Part of a small language model's weights.
Training: a variant of SOAP for these matrices, 158M tokens, 4816 steps.
Each number is 50 + 10 x the weight over its row's rms, rounded and kept within 0 to 99. Layers, rows and columns count from 0. The size before them is the row's rms in percent of the matrix's.

# down: layer 6 MLP down (transposed), 512x128, rms 0.277, rows 444-456, columns 0-127
# up: layer 6 MLP up, 512x128, rms 0.283, rows 445-456, columns 0-127
down444 088:77 45 44 64 43 49 44 44 64 53 37 53 53 46 60 64 61 48 46 38 49 49 43 54 59 46 55 31 67 25 61 61 40 59 52 49 48 37 21 48 49 56 50 44 38 59 50 37 52 48 43 49 49 61 35 36 46 58 69 24 39 47 40 53 46 39 40 45 29 40 49 51 36 50 44 61 49 46 49 48 53 59 66 50 43 71 61 50 54 68 56 39 47 53 43 42 56 62 51 41 45 62 53 27 52 41 58 44 41 53 52 41 43 33 37 55 58 40 35 52 46 48 46 52 58 49 35 46
up445 102:61 56 43 52 48 65 42 46 60 50 37 51 65 49 63 54 66 45 44 41 48 63 72 53 43 63 49 38 47 54 28 55 50 45 71 49 68 66 40 61 46 49 45 45 71 64 57 57 51 59 31 60 39 48 54 44 36 56 40 43 54 54 47 69 51 33 38 46 53 62 47 52 52 57 68 40 28 53 50 45 39 47 74 53 44 43 29 52 44 43 46 51 58 63 43 54 45 52 44 54 58 61 49 62 53 30 47 54 47 54 55 40 42 44 42 49 48 68 72 59 38 44 60 42 47 50 67 42
down445 089:43 65 49 56 55 49 55 53 73 53 52 55 45 40 37 61 44 58 43 52 33 41 68 33 58 45 44 48 35 68 51 54 53 50 41 56 46 60 37 49 59 62 48 49 51 46 39 50 45 47 48 74 58 55 49 57 52 84 71 40 45 40 50 50 50 40 31 67 39 64 43 48 64 49 67 42 62 52 53 62 41 47 57 44 51 36 40 48 45 40 48 54 35 42 39 50 29 66 40 37 61 59 51 59 58 36 54 46 47 53 41 52 43 44 65 32 66 41 54 57 47 54 38 40 35 49 48 44
up446 092:54 58 59 39 55 35 55 50 46 49 61 50 65 54 43 58 65 28 35 41 62 60 51 44 39 65 35 49 37 52 51 46 56 49 46 46 39 58 65 40 49 68 45 44 75 55 41 36 43 60 70 44 48 32 28 51 65 56 51 51 51 40 60 43 68 69 39 49 43 44 51 37 55 41 66 66 40 49 52 57 61 48 43 54 45 52 41 57 52 56 53 46 47 44 71 54 45 60 54 57 47 52 65 47 59 44 54 38 49 60 29 43 47 37 48 67 53 51 41 63 44 41 39 40 26 57 45 60
down446 083:49 38 51 55 47 45 47 55 47 71 48 49 36 53 59 44 34 56 38 37 41 46 53 46 71 41 55 52 55 39 58 49 25 45 40 66 48 56 51 45 62 43 62 70 48 57 40 56 63 48 48 52 40 53 70 56 46 52 62 49 55 55 41 49 45 46 63 52 39 51 42 68 60 52 41 62 43 48 40 66 49 50 63 44 42 69 69 36 31 57 42 52 65 43 31 28 68 55 30 54 38 48 38 35 46 50 43 49 39 47 57 42 37 56 47 61 59 54 68 35 49 68 42 57 46 48 44 50
up447 101:66 61 43 46 72 48 72 51 75 53 43 55 49 53 64 46 52 37 56 49 51 34 57 52 63 61 39 44 46 60 30 43 51 64 52 63 59 48 50 48 59 62 40 30 53 55 43 31 68 53 30 45 58 55 48 37 32 67 49 59 48 57 42 47 39 60 50 52 43 44 50 45 63 48 47 46 57 53 49 36 49 50 60 49 57 25 45 56 49 50 54 57 57 76 44 57 47 57 46 66 48 44 60 56 44 39 42 48 52 56 38 43 38 41 38 53 64 35 66 48 68 46 51 51 35 40 38 39
down447 116:49 47 51 62 41 44 53 29 45 44 62 55 53 57 64 57 54 65 61 53 53 53 43 65 49 40 55 46 34 46 39 66 49 57 54 40 61 50 50 33 46 51 48 44 58 54 43 61 55 50 22 78 53 38 50 45 35 42 41 47 52 54 58 44 57 52 62 34 42 48 70 30 56 61 38 45 58 53 68 41 65 43 49 28 49 51 57 57 58 43 59 57 45 51 64 46 57 54 43 71 38 47 43 55 44 45 47 49 58 46 57 55 41 57 56 61 35 68 36 54 64 39 44 64 49 30 59 70
up448 099:24 52 64 57 52 54 50 55 40 51 38 52 54 54 61 49 40 53 63 53 50 50 46 58 59 47 53 56 45 62 51 50 34 60 44 40 31 48 58 58 58 60 50 60 45 59 47 45 52 20 58 34 51 47 55 40 53 37 67 54 58 47 59 40 54 41 58 41 39 59 26 41 79 43 39 46 47 50 45 40 45 57 71 47 50 45 56 46 46 69 69 42 39 49 50 46 55 50 63 46 56 64 69 48 60 37 40 62 60 46 59 28 51 57 48 51 37 42 65 54 59 43 73 63 58 41 59 52
down448 088:50 65 50 54 56 45 38 54 53 52 31 65 57 40 41 43 33 70 55 60 64 47 63 51 36 68 41 39 59 74 63 58 60 52 39 42 49 39 36 68 43 57 58 42 57 55 41 42 37 76 46 48 52 46 66 53 34 30 68 48 52 50 65 33 51 48 55 43 46 48 58 49 57 43 50 62 47 43 57 63 38 48 61 22 44 57 37 44 43 36 37 40 50 56 55 48 54 61 59 50 51 59 49 34 57 45 53 43 47 54 52 45 60 37 64 43 57 43 41 45 61 46 55 37 45 64 54 41
up449 096:67 54 68 49 51 46 41 48 51 46 44 57 43 52 50 64 47 59 63 53 54 35 68 52 53 44 43 62 40 53 34 55 30 63 49 40 62 52 39 47 61 51 42 64 52 65 41 30 42 72 45 54 56 44 38 53 49 60 53 42 50 41 67 58 44 39 47 47 50 59 51 65 55 53 51 66 28 52 40 49 53 61 63 52 39 49 44 37 48 56 37 61 60 53 42 50 44 50 55 51 47 52 38 31 58 70 53 45 39 43 49 52 46 50 19 43 63 67 64 45 31 48 55 42 67 53 31 37
down449 095:54 49 45 42 36 41 64 42 50 60 51 68 57 39 54 33 65 42 49 50 48 53 37 42 71 41 59 44 68 45 32 55 69 67 46 51 45 48 48 52 44 38 43 50 50 45 64 43 38 50 59 47 40 37 58 53 61 52 55 47 44 41 50 56 48 55 47 67 49 50 44 39 48 43 40 39 65 47 55 49 44 42 42 54 47 33 59 55 44 53 40 49 38 52 64 51 31 56 32 49 49 51 69 52 30 45 41 44 74 46 55 62 61 43 78 61 65 39 54 50 63 38 53 39 22 52 62 45
up450 110:53 59 60 57 32 53 47 50 41 48 58 61 56 43 61 37 36 48 55 50 34 59 25 56 17 42 60 56 53 24 30 42 30 40 54 61 62 53 38 54 39 40 54 62 47 61 28 61 43 41 55 48 53 45 51 67 68 49 32 70 62 50 51 48 37 45 57 66 63 49 56 60 48 55 55 59 49 44 56 47 54 55 51 54 46 58 51 46 39 53 60 53 44 46 46 42 57 49 49 41 48 45 51 41 70 57 53 45 43 44 62 47 68 40 38 36 46 70 61 62 41 49 51 58 54 53 54 58
down450 133:41 46 31 47 41 55 54 61 58 36 45 53 59 46 59 62 56 50 39 48 38 43 59 47 34 61 59 49 32 58 59 47 45 45 61 47 44 61 56 39 55 55 52 71 44 23 39 51 24 31 54 70 43 59 56 52 51 41 48 51 41 48 52 48 38 70 36 49 58 48 40 73 48 59 51 64 51 48 53 54 53 57 67 42 34 68 57 45 43 59 63 45 36 55 49 47 51 46 57 64 69 55 36 45 57 53 48 45 40 46 58 60 64 38 28 47 51 51 53 35 47 36 46 58 40 54 71 57
up451 110:53 56 54 70 41 51 42 48 39 38 43 50 62 37 49 67 39 43 58 63 46 50 45 35 57 51 66 46 35 54 47 63 47 72 40 55 55 51 77 49 52 41 41 29 47 67 54 55 54 62 37 53 56 43 53 55 64 48 61 62 62 62 74 59 65 43 46 41 41 54 33 57 62 43 43 31 53 47 56 61 44 47 74 42 35 47 44 50 48 50 55 47 46 44 56 61 49 44 35 65 57 57 42 37 51 37 63 53 48 50 32 52 49 54 42 64 42 54 48 62 45 58 40 63 42 30 59 49
down451 090:57 66 52 64 69 58 31 51 51 61 49 37 49 44 58 45 52 54 50 67 53 38 58 59 42 32 39 47 45 57 54 58 49 61 58 44 47 72 57 33 61 60 54 58 59 71 52 51 57 69 40 52 64 35 54 51 52 65 63 64 36 45 62 41 61 54 56 60 47 64 59 41 66 38 51 37 53 53 35 61 52 41 46 52 49 54 43 48 45 46 47 39 49 49 64 60 49 35 36 69 58 48 30 43 62 41 59 29 33 66 53 39 58 46 45 68 41 64 57 44 44 44 47 52 46 47 47 55
up452 095:54 59 48 60 47 48 68 59 50 51 60 43 59 52 50 52 44 46 44 53 48 56 59 49 46 28 53 52 62 49 51 44 46 49 30 56 36 56 43 68 58 40 56 54 48 50 66 52 56 56 51 61 58 48 43 42 46 50 49 41 50 51 48 45 62 53 46 74 46 50 44 53 39 40 44 64 53 37 37 39 29 27 38 27 43 41 45 36 48 50 34 55 54 80 37 41 50 44 48 45 34 51 41 27 56 66 57 52 34 47 43 72 54 39 35 34 52 59 29 51 47 53 56 54 58 50 59 70
down452 092:65 41 47 43 49 37 53 45 58 58 52 61 45 72 50 52 60 31 61 67 60 38 47 42 58 70 48 55 59 52 47 45 49 35 39 59 49 41 54 66 47 63 37 54 56 47 55 64 51 39 48 59 49 46 54 40 58 59 61 54 44 34 42 78 59 36 45 37 28 62 44 63 48 44 32 65 61 42 51 49 55 54 51 47 46 51 46 26 37 43 62 41 50 40 33 37 74 50 56 54 68 46 48 37 54 66 53 59 46 51 52 56 44 62 49 51 48 52 41 59 59 44 61 62 33 60 55 48
up453 097:60 20 45 43 58 56 48 53 46 51 48 53 60 35 51 69 57 61 51 49 35 62 52 60 53 58 49 42 47 52 46 40 43 74 36 62 49 49 51 58 43 38 53 63 33 44 44 43 56 43 57 38 44 49 39 38 50 71 42 48 52 53 59 40 43 63 50 39 64 52 25 64 56 52 60 48 40 50 50 54 52 43 48 46 50 55 47 55 30 49 32 55 70 52 42 64 65 53 35 39 55 41 47 51 61 42 42 61 62 50 64 31 33 63 42 44 65 35 37 56 34 43 54 39 42 41 43 47
down453 103:55 72 63 38 53 57 25 51 48 36 46 51 55 56 53 56 32 65 52 54 60 33 23 63 61 45 53 50 60 56 49 59 60 47 38 42 68 58 53 46 62 57 61 39 52 45 46 55 53 53 48 32 45 50 45 45 60 52 49 48 40 55 50 52 39 49 46 51 50 53 50 43 47 57 38 66 71 63 47 48 63 23 54 62 45 60 46 46 52 58 59 29 53 65 53 34 44 64 50 37 44 57 63 44 67 39 62 49 33 71 50 39 41 33 56 51 48 62 44 64 43 57 53 52 56 61 50 55
up454 108:52 53 54 66 54 48 40 38 46 58 49 52 57 52 54 57 60 34 48 41 41 59 50 51 57 52 54 61 59 60 42 55 57 63 41 56 37 37 38 59 50 45 45 28 48 50 27 58 56 68 43 67 56 66 26 60 48 68 47 49 55 72 56 35 67 39 50 56 43 49 41 47 59 52 59 52 65 50 30 41 61 69 37 43 48 59 51 52 50 62 40 66 38 49 53 42 53 57 54 48 54 56 54 59 24 37 44 46 67 40 47 58 49 28 57 50 55 41 50 40 46 48 39 43 44 29 49 58
down454 106:52 51 53 66 65 39 40 69 50 60 47 57 44 41 56 40 62 63 47 41 47 33 54 58 64 72 54 39 34 56 45 51 52 45 60 61 53 57 58 49 59 52 35 50 55 48 49 44 28 43 48 39 40 62 60 61 48 64 37 68 62 62 49 69 61 42 64 38 45 60 62 59 38 61 38 19 41 56 51 48 52 38 40 48 45 56 56 65 58 46 68 45 50 46 70 39 45 53 46 60 41 52 29 44 60 59 53 52 62 46 58 41 42 42 33 49 42 55 54 49 56 39 37 48 50 50 45 64
up455 112:53 50 33 58 48 42 55 61 38 51 46 61 67 48 43 52 56 47 36 68 46 47 42 53 52 36 45 56 62 48 50 44 40 51 48 38 45 52 40 44 45 47 43 42 61 37 72 55 58 37 53 49 59 79 43 74 45 59 47 45 68 56 61 37 42 42 50 63 60 54 42 39 58 33 71 45 37 27 35 53 62 36 61 48 53 59 26 62 42 39 71 51 60 51 55 62 38 59 44 34 57 37 46 60 43 46 56 51 43 70 50 53 41 51 48 66 52 51 52 48 54 45 51 54 44 40 57 49
down455 111:38 53 45 47 64 53 52 47 79 45 50 66 48 46 32 72 41 57 56 37 53 65 53 52 50 46 48 43 43 60 43 37 27 42 67 51 49 55 52 38 40 58 32 38 39 52 27 57 57 35 58 52 54 39 44 52 47 66 32 32 33 46 34 44 40 46 58 61 64 51 54 53 53 58 47 63 52 50 36 54 61 55 34 46 63 62 52 38 49 42 46 48 59 40 50 45 48 66 42 50 49 57 59 62 51 57 38 38 60 53 62 52 36 24 61 50 54 39 59 62 46 43 43 43 56 49 42 40
up456 125:51 46 67 32 67 65 58 53 39 43 41 47 50 44 58 53 49 36 47 45 40 64 51 39 56 43 59 46 57 47 49 55 43 52 25 59 48 44 60 43 50 56 31 40 58 47 33 45 57 51 36 62 52 50 52 55 60 56 26 63 65 39 71 45 40 61 33 51 73 42 44 54 59 40 55 52 60 52 39 54 72 54 43 48 34 37 52 28 47 46 58 60 50 42 45 44 61 47 53 53 39 65 31 40 33 53 51 54 30 54 35 54 51 45 55 52 52 59 56 52 37 50 40 41 55 71 55 51
down456 105:43 51 54 50 56 63 59 61 40 61 56 61 49 41 35 47 43 44 40 32 49 67 65 44 57 29 49 54 63 46 47 47 49 47 36 72 50 50 54 51 46 46 46 56 52 68 38 42 62 41 47 56 46 57 49 46 60 44 66 60 49 30 55 45 38 56 44 60 54 48 68 47 57 32 45 64 63 47 58 59 52 54 36 50 26 55 74 36 32 56 59 47 67 45 50 43 57 52 42 44 27 51 36 65 48 46 46 78 54 50 32 67 47 41 47 41 56 44 56 48 47 44 45 41 51 52 59 62